From a checkpoint of a small transformer trained on Wikipedia.
Size: 15 layers, 6 heads of 32, vocabulary 825, 11.4M parameters.
Each number is 50 + 10 x the weight over its row's rms, rounded and kept within 0 to 99. Layers, rows and columns count from 0. The size before them is the row's rms in percent of the matrix's.

# layer 12 MLP down (transposed), 1536x192, rms 0.256, rows 694-743, columns 128-159
089:34 41 45 45 34 52 56 70 55 31 58 50 53 50 47 38 48 34 43 65 43 46 74 50 44 49 72 55 61 46 56 46
102:51 42 41 51 65 31 56 39 43 47 48 28 45 71 54 53 56 44 40 55 68 49 43 72 42 40 30 47 51 53 57 36
105:41 46 63 56 53 42 50 62 54 59 44 59 43 35 74 40 39 69 39 41 60 37 49 63 64 54 60 48 58 36 46 54
097:42 50 68 47 76 26 42 34 16 62 42 57 52 48 49 40 55 57 46 61 44 53 55 44 60 54 57 65 41 58 63 59
107:63 51 55 57 45 48 41 53 40 34 63 48 48 35 60 61 44 51 57 64 33 43 52 35 52 65 62 61 28 54 53 65
098:64 53 38 57 40 39 44 30 60 37 44 33 62 50 44 33 46 54 55 55 52 42 64 54 54 53 50 47 55 52 48 54
098:55 55 62 58 61 74 41 49 48 45 22 37 50 69 47 50 57 53 50 55 49 58 53 51 47 46 48 45 53 61 51 49
094:37 36 60 56 79 61 51 32 55 53 24 58 32 60 31 46 59 55 53 44 43 47 59 55 49 44 58 62 44 45 53 47
093:46 58 61 46 37 60 41 52 58 48 63 47 65 54 52 40 54 64 54 49 53 51 37 48 40 52 49 52 31 59 60 52
104:40 57 47 52 62 48 57 54 52 37 67 43 43 27 45 62 52 31 52 47 48 43 48 33 66 60 56 52 54 59 65 49
099:38 52 46 62 62 49 42 50 51 66 48 52 63 46 40 59 54 37 46 39 58 56 58 48 55 65 60 56 42 49 50 46
098:65 38 56 43 48 77 41 44 47 47 46 38 72 53 57 42 56 59 44 60 66 49 46 50 39 60 61 45 33 44 38 41
103:51 33 53 38 43 44 47 35 48 49 46 38 50 46 37 65 53 44 47 62 55 32 36 52 49 34 45 36 39 44 73 47
100:48 59 52 41 42 53 49 59 34 50 51 52 47 48 51 62 60 40 50 50 62 43 51 68 46 61 63 55 64 49 55 34
097:52 61 40 57 38 63 44 45 55 57 49 64 53 68 57 34 57 43 58 63 51 61 43 55 58 39 51 54 52 56 69 42
100:52 53 62 64 54 57 48 55 55 45 55 74 54 52 61 47 49 50 37 60 50 60 30 75 44 57 49 63 55 73 33 50
099:32 43 51 45 46 60 43 34 60 50 50 41 46 40 50 26 39 38 42 43 56 55 44 47 53 72 46 45 56 65 30 43
091:51 52 40 38 60 53 53 56 41 58 65 43 57 57 50 60 41 46 41 46 54 60 29 57 73 47 52 49 53 27 59 50
096:54 38 45 36 47 45 40 65 61 56 37 50 48 50 54 72 52 46 35 49 55 44 52 36 48 40 33 36 47 54 45 48
092:46 50 43 46 73 43 39 52 36 38 43 36 50 24 47 51 50 54 36 44 34 59 48 29 42 51 55 52 35 58 45 38
106:52 40 59 63 52 57 51 43 64 37 58 47 68 39 60 32 59 45 59 37 54 34 55 38 47 61 42 52 75 64 53 49
098:38 53 62 47 61 51 44 50 55 47 39 61 40 38 50 59 59 59 52 59 64 48 49 74 51 56 52 56 43 58 37 46
107:44 50 38 58 56 55 53 65 64 61 59 30 48 60 45 42 43 68 44 46 41 36 50 47 41 79 46 51 53 54 57 47
093:41 43 45 41 46 31 52 39 68 46 30 48 31 68 38 76 60 46 48 53 52 60 66 61 37 47 58 54 38 59 61 26
098:48 63 57 65 51 45 43 53 47 38 47 40 62 44 32 45 59 45 46 57 51 66 42 62 59 38 49 49 38 47 41 62
111:35 71 59 52 33 60 30 52 39 54 50 55 52 60 51 45 54 36 49 65 48 51 43 44 44 56 65 64 49 44 53 59
097:50 53 56 48 51 60 42 31 59 51 34 46 53 48 39 49 66 29 69 62 34 52 63 59 60 53 43 57 46 43 59 56
106:74 65 50 43 69 51 55 47 55 45 43 42 54 50 52 36 33 68 43 52 30 38 59 57 49 58 53 58 58 36 59 53
097:54 44 58 43 40 51 56 44 53 47 63 29 42 53 51 49 60 52 50 43 42 49 40 47 50 44 23 61 56 47 50 46
102:44 55 55 49 45 38 48 55 41 55 49 54 41 51 67 38 57 40 38 52 71 56 67 55 43 49 49 57 62 38 45 43
097:28 38 40 53 57 31 39 45 49 40 41 53 55 37 45 66 47 47 50 33 58 62 46 48 44 46 66 37 43 55 52 69
095:57 47 48 72 43 47 62 50 27 46 53 48 39 53 36 50 34 39 53 58 48 68 54 51 59 52 48 44 36 57 43 43
103:62 63 44 42 59 48 35 49 30 35 63 50 50 53 46 58 48 42 53 56 59 70 56 55 55 48 58 60 49 45 53 57
112:31 41 51 55 44 52 47 55 50 39 64 58 25 43 49 60 52 44 54 64 35 56 53 46 48 60 63 33 50 48 51 49
096:51 57 48 47 48 49 34 32 57 54 42 35 48 35 53 40 57 45 37 47 38 50 53 51 76 51 49 31 51 40 49 30
091:48 69 66 44 65 62 58 48 49 43 72 53 43 50 38 53 38 44 50 46 48 57 46 47 45 51 34 50 48 40 55 47
091:54 49 52 39 27 56 51 39 54 50 67 45 44 47 36 57 52 45 46 61 57 60 58 44 54 57 46 73 50 42 45 45
110:61 39 36 57 60 45 45 45 41 67 59 63 51 47 21 44 20 48 56 45 49 69 47 48 46 53 56 38 41 48 46 77
097:60 57 50 30 38 39 48 56 53 62 51 42 36 46 67 58 67 52 74 66 46 31 42 59 46 60 36 59 67 51 53 53
096:37 73 58 54 51 51 41 38 37 47 53 59 59 47 33 42 60 54 56 48 48 43 58 48 50 52 52 59 62 52 51 56
101:41 66 51 44 48 32 47 25 49 41 58 44 54 50 66 43 58 61 48 43 25 49 63 54 58 51 47 57 58 73 59 34
096:47 51 38 52 57 53 55 60 43 42 46 56 26 57 53 51 62 44 46 45 37 42 64 50 49 38 69 54 38 47 42 51
137:41 53 62 36 57 45 16 41 46 47 41 43 56 58 43 51 61 68 41 57 51 49 44 37 46 50 61 60 60 65 59 54
100:65 68 67 44 38 39 54 40 50 64 57 43 50 34 61 54 51 45 45 46 52 34 50 43 66 67 72 49 54 38 58 42
098:48 68 40 41 59 79 54 58 39 68 52 48 46 58 52 59 29 41 48 54 54 52 39 59 39 39 61 48 31 55 59 56
116:57 57 52 31 35 50 56 73 52 43 38 37 49 60 53 45 59 43 46 37 56 44 60 49 46 44 50 42 54 31 61 46
102:35 43 41 60 53 37 42 58 52 52 45 41 56 61 58 53 54 37 36 31 58 54 44 54 45 41 41 48 47 37 49 61
106:72 64 35 42 56 34 45 50 66 63 64 43 55 65 29 50 50 56 32 50 54 44 61 63 67 63 60 45 50 42 54 63
101:57 56 48 51 40 56 37 50 25 35 45 31 47 54 59 53 47 49 61 59 47 54 57 42 40 46 54 52 46 40 42 45
098:29 57 53 59 46 60 58 55 48 62 54 42 43 45 45 36 56 50 57 67 36 72 43 49 35 62 52 49 48 72 43 55
# layer 12 MLP up, 1536x192, rms 0.229, rows 695-744, columns 128-159
095:48 53 67 55 54 57 64 57 47 69 50 69 50 36 41 55 42 51 68 57 38 55 40 59 53 52 59 64 57 53 43 65
099:42 49 69 39 26 58 46 37 69 59 48 48 59 67 52 47 50 46 39 64 50 51 37 67 53 62 57 45 49 53 24 54
098:41 54 45 52 34 63 61 62 55 63 47 44 57 61 54 65 30 53 58 41 38 44 47 53 44 47 42 59 51 45 51 39
101:61 66 43 50 59 50 61 63 52 59 56 45 41 61 55 50 67 29 56 56 41 49 35 45 42 45 51 60 44 69 38 42
104:40 51 54 34 67 34 59 37 36 59 43 56 47 55 47 50 43 75 54 45 72 35 43 55 39 62 64 58 39 39 49 56
096:35 47 55 46 57 49 52 50 55 57 65 64 60 64 60 48 40 56 50 54 44 45 68 53 50 52 49 47 33 48 21 34
091:58 52 52 39 31 66 33 53 50 58 52 61 53 53 51 52 49 74 41 56 61 44 72 49 44 38 74 50 55 46 56 36
093:53 48 59 22 58 24 54 38 47 51 40 40 48 64 57 61 56 45 66 76 52 64 36 38 43 51 43 29 59 51 40 56
097:38 66 47 52 58 35 54 24 50 53 37 55 47 60 49 42 48 56 42 35 50 37 51 53 53 44 56 46 47 63 51 50
105:51 42 61 28 81 66 47 43 69 50 25 46 54 66 33 40 49 49 49 49 36 42 64 38 54 30 52 44 53 44 46 46
093:39 79 46 51 56 37 46 48 55 47 59 70 42 54 50 45 43 64 54 33 49 35 58 41 36 57 51 68 76 52 31 49
102:45 44 38 46 54 49 42 46 43 36 55 43 61 59 47 51 64 53 48 43 31 41 62 55 60 46 59 39 58 40 42 28
102:35 48 43 48 42 60 53 64 39 58 72 60 52 47 49 42 43 43 63 46 58 58 66 43 39 55 62 36 28 52 50 51
100:35 40 42 67 61 35 46 37 38 48 60 41 59 49 34 42 56 63 44 36 37 40 46 44 50 59 44 38 53 47 29 54
105:50 53 22 41 43 65 47 44 52 54 48 52 34 43 43 38 60 58 53 46 33 40 66 43 59 54 48 30 42 35 35 50
099:44 63 58 55 47 35 48 43 56 39 39 62 41 55 29 59 57 63 42 51 48 53 70 59 44 55 46 69 53 38 60 52
101:56 37 50 40 62 50 42 66 53 45 52 66 39 61 58 41 54 56 52 32 43 34 28 43 55 32 58 63 51 54 35 77
101:52 49 54 53 47 60 41 47 45 53 41 39 71 54 60 40 38 36 34 46 45 66 55 56 43 45 30 51 28 61 43 47
094:50 51 45 43 53 43 64 63 53 65 59 41 56 42 60 51 55 36 61 48 46 37 50 61 35 47 53 51 61 62 55 38
099:43 73 53 63 55 51 70 40 55 54 47 78 45 47 51 49 57 52 68 59 57 50 48 50 39 57 51 42 17 48 45 59
099:32 40 42 32 34 40 50 50 44 62 36 50 55 48 44 50 27 46 61 54 51 48 42 44 46 54 41 29 40 69 58 50
101:33 49 53 48 47 54 64 55 38 48 53 42 56 37 42 49 35 51 59 55 80 69 42 44 52 59 56 37 40 47 45 49
097:39 46 73 57 51 53 45 53 53 52 56 44 60 39 66 40 38 57 70 43 67 56 56 44 60 52 42 38 63 48 35 53
103:43 30 53 65 55 51 65 42 38 63 54 45 42 58 53 64 65 34 59 50 37 38 50 52 53 52 55 55 38 51 54 33
105:38 40 50 58 57 39 35 36 53 54 29 42 63 61 38 56 51 48 42 48 57 45 28 38 41 69 76 53 42 46 41 53
095:51 56 51 63 48 45 33 64 63 44 56 47 51 46 53 42 49 51 48 45 47 50 22 33 44 49 45 34 80 66 33 55
098:49 60 50 55 50 43 34 68 35 46 49 43 53 62 51 46 58 43 34 57 41 42 42 40 34 60 34 43 66 41 53 37
097:49 50 42 61 42 51 67 39 46 50 51 41 39 72 56 54 49 53 52 53 51 43 50 54 23 50 57 28 46 57 57 48
099:44 53 55 35 63 63 65 45 70 36 43 60 61 30 49 48 45 49 54 62 38 41 43 46 65 53 30 49 52 48 38 59
101:58 47 48 73 25 56 58 57 46 64 61 44 77 50 54 52 47 35 55 47 67 62 49 46 47 50 47 60 62 50 67 45
102:40 51 67 37 57 40 42 34 53 39 60 50 44 47 66 53 70 69 54 51 39 47 60 40 31 55 50 38 50 46 49 52
102:55 61 64 35 59 40 54 56 51 41 42 43 53 52 37 61 41 36 49 44 55 56 43 40 48 51 65 57 56 45 64 32
106:61 50 54 46 71 47 45 57 65 51 27 59 60 32 40 64 61 36 47 36 47 62 69 34 52 57 51 52 41 48 56 41
102:52 49 59 23 36 59 42 46 53 56 67 35 51 49 56 45 45 55 68 68 55 59 63 52 67 52 56 56 50 51 50 57
091:40 61 43 51 49 45 49 64 47 67 54 64 55 38 37 44 40 60 51 47 37 37 46 50 50 54 59 68 44 50 43 50
097:42 45 53 51 61 52 44 43 40 44 44 62 57 70 51 54 48 49 38 43 55 48 42 38 48 52 58 69 52 62 45 23
105:51 37 51 56 46 63 57 47 59 66 48 53 61 64 44 48 63 47 58 66 39 42 43 69 63 44 48 35 58 36 48 57
098:41 56 53 55 60 48 44 34 59 41 42 59 75 50 69 52 46 40 46 38 56 64 43 51 70 41 58 39 56 27 46 38
100:63 38 26 64 54 57 46 38 60 64 65 47 30 29 59 64 48 59 54 51 46 61 45 45 51 55 57 59 54 51 25 55
099:50 42 58 50 40 58 34 61 45 42 68 40 33 58 41 52 48 55 39 42 48 60 51 39 62 45 46 53 61 20 55 59
099:81 47 59 72 57 51 48 55 49 55 31 53 60 60 51 31 45 50 39 52 57 62 56 38 58 71 50 49 33 40 38 54
125:43 64 54 54 52 41 29 41 53 46 38 45 48 60 42 57 63 48 37 52 54 41 35 56 47 62 69 51 59 46 40 57
101:65 54 43 70 75 54 35 55 62 29 45 67 43 67 47 41 39 53 61 67 51 53 38 71 70 30 44 35 64 47 42 49
095:49 55 43 50 50 60 43 38 49 39 55 60 48 46 33 57 57 53 58 49 64 53 63 48 35 57 58 43 50 46 48 54
107:34 41 36 68 60 38 33 39 53 49 33 71 60 57 39 35 61 49 33 60 44 51 40 57 48 52 65 51 58 30 42 51
102:34 43 63 53 35 51 64 38 59 65 29 41 69 30 52 40 54 42 44 51 57 37 54 38 33 58 61 55 61 64 56 50
103:36 60 53 45 41 40 66 41 54 53 47 54 52 70 53 29 73 68 51 65 40 60 41 41 60 55 45 53 41 42 55 63
095:48 27 58 62 47 59 68 56 53 53 38 77 52 46 44 55 67 55 46 52 44 56 44 64 48 36 39 51 40 44 58 38
104:55 35 44 41 45 54 37 38 50 58 48 47 40 36 48 52 52 49 46 53 62 40 48 49 54 45 50 54 32 46 62 64
105:44 49 46 57 52 58 61 42 40 40 50 52 39 39 36 55 43 41 76 57 61 47 59 61 46 73 49 44 61 47 42 58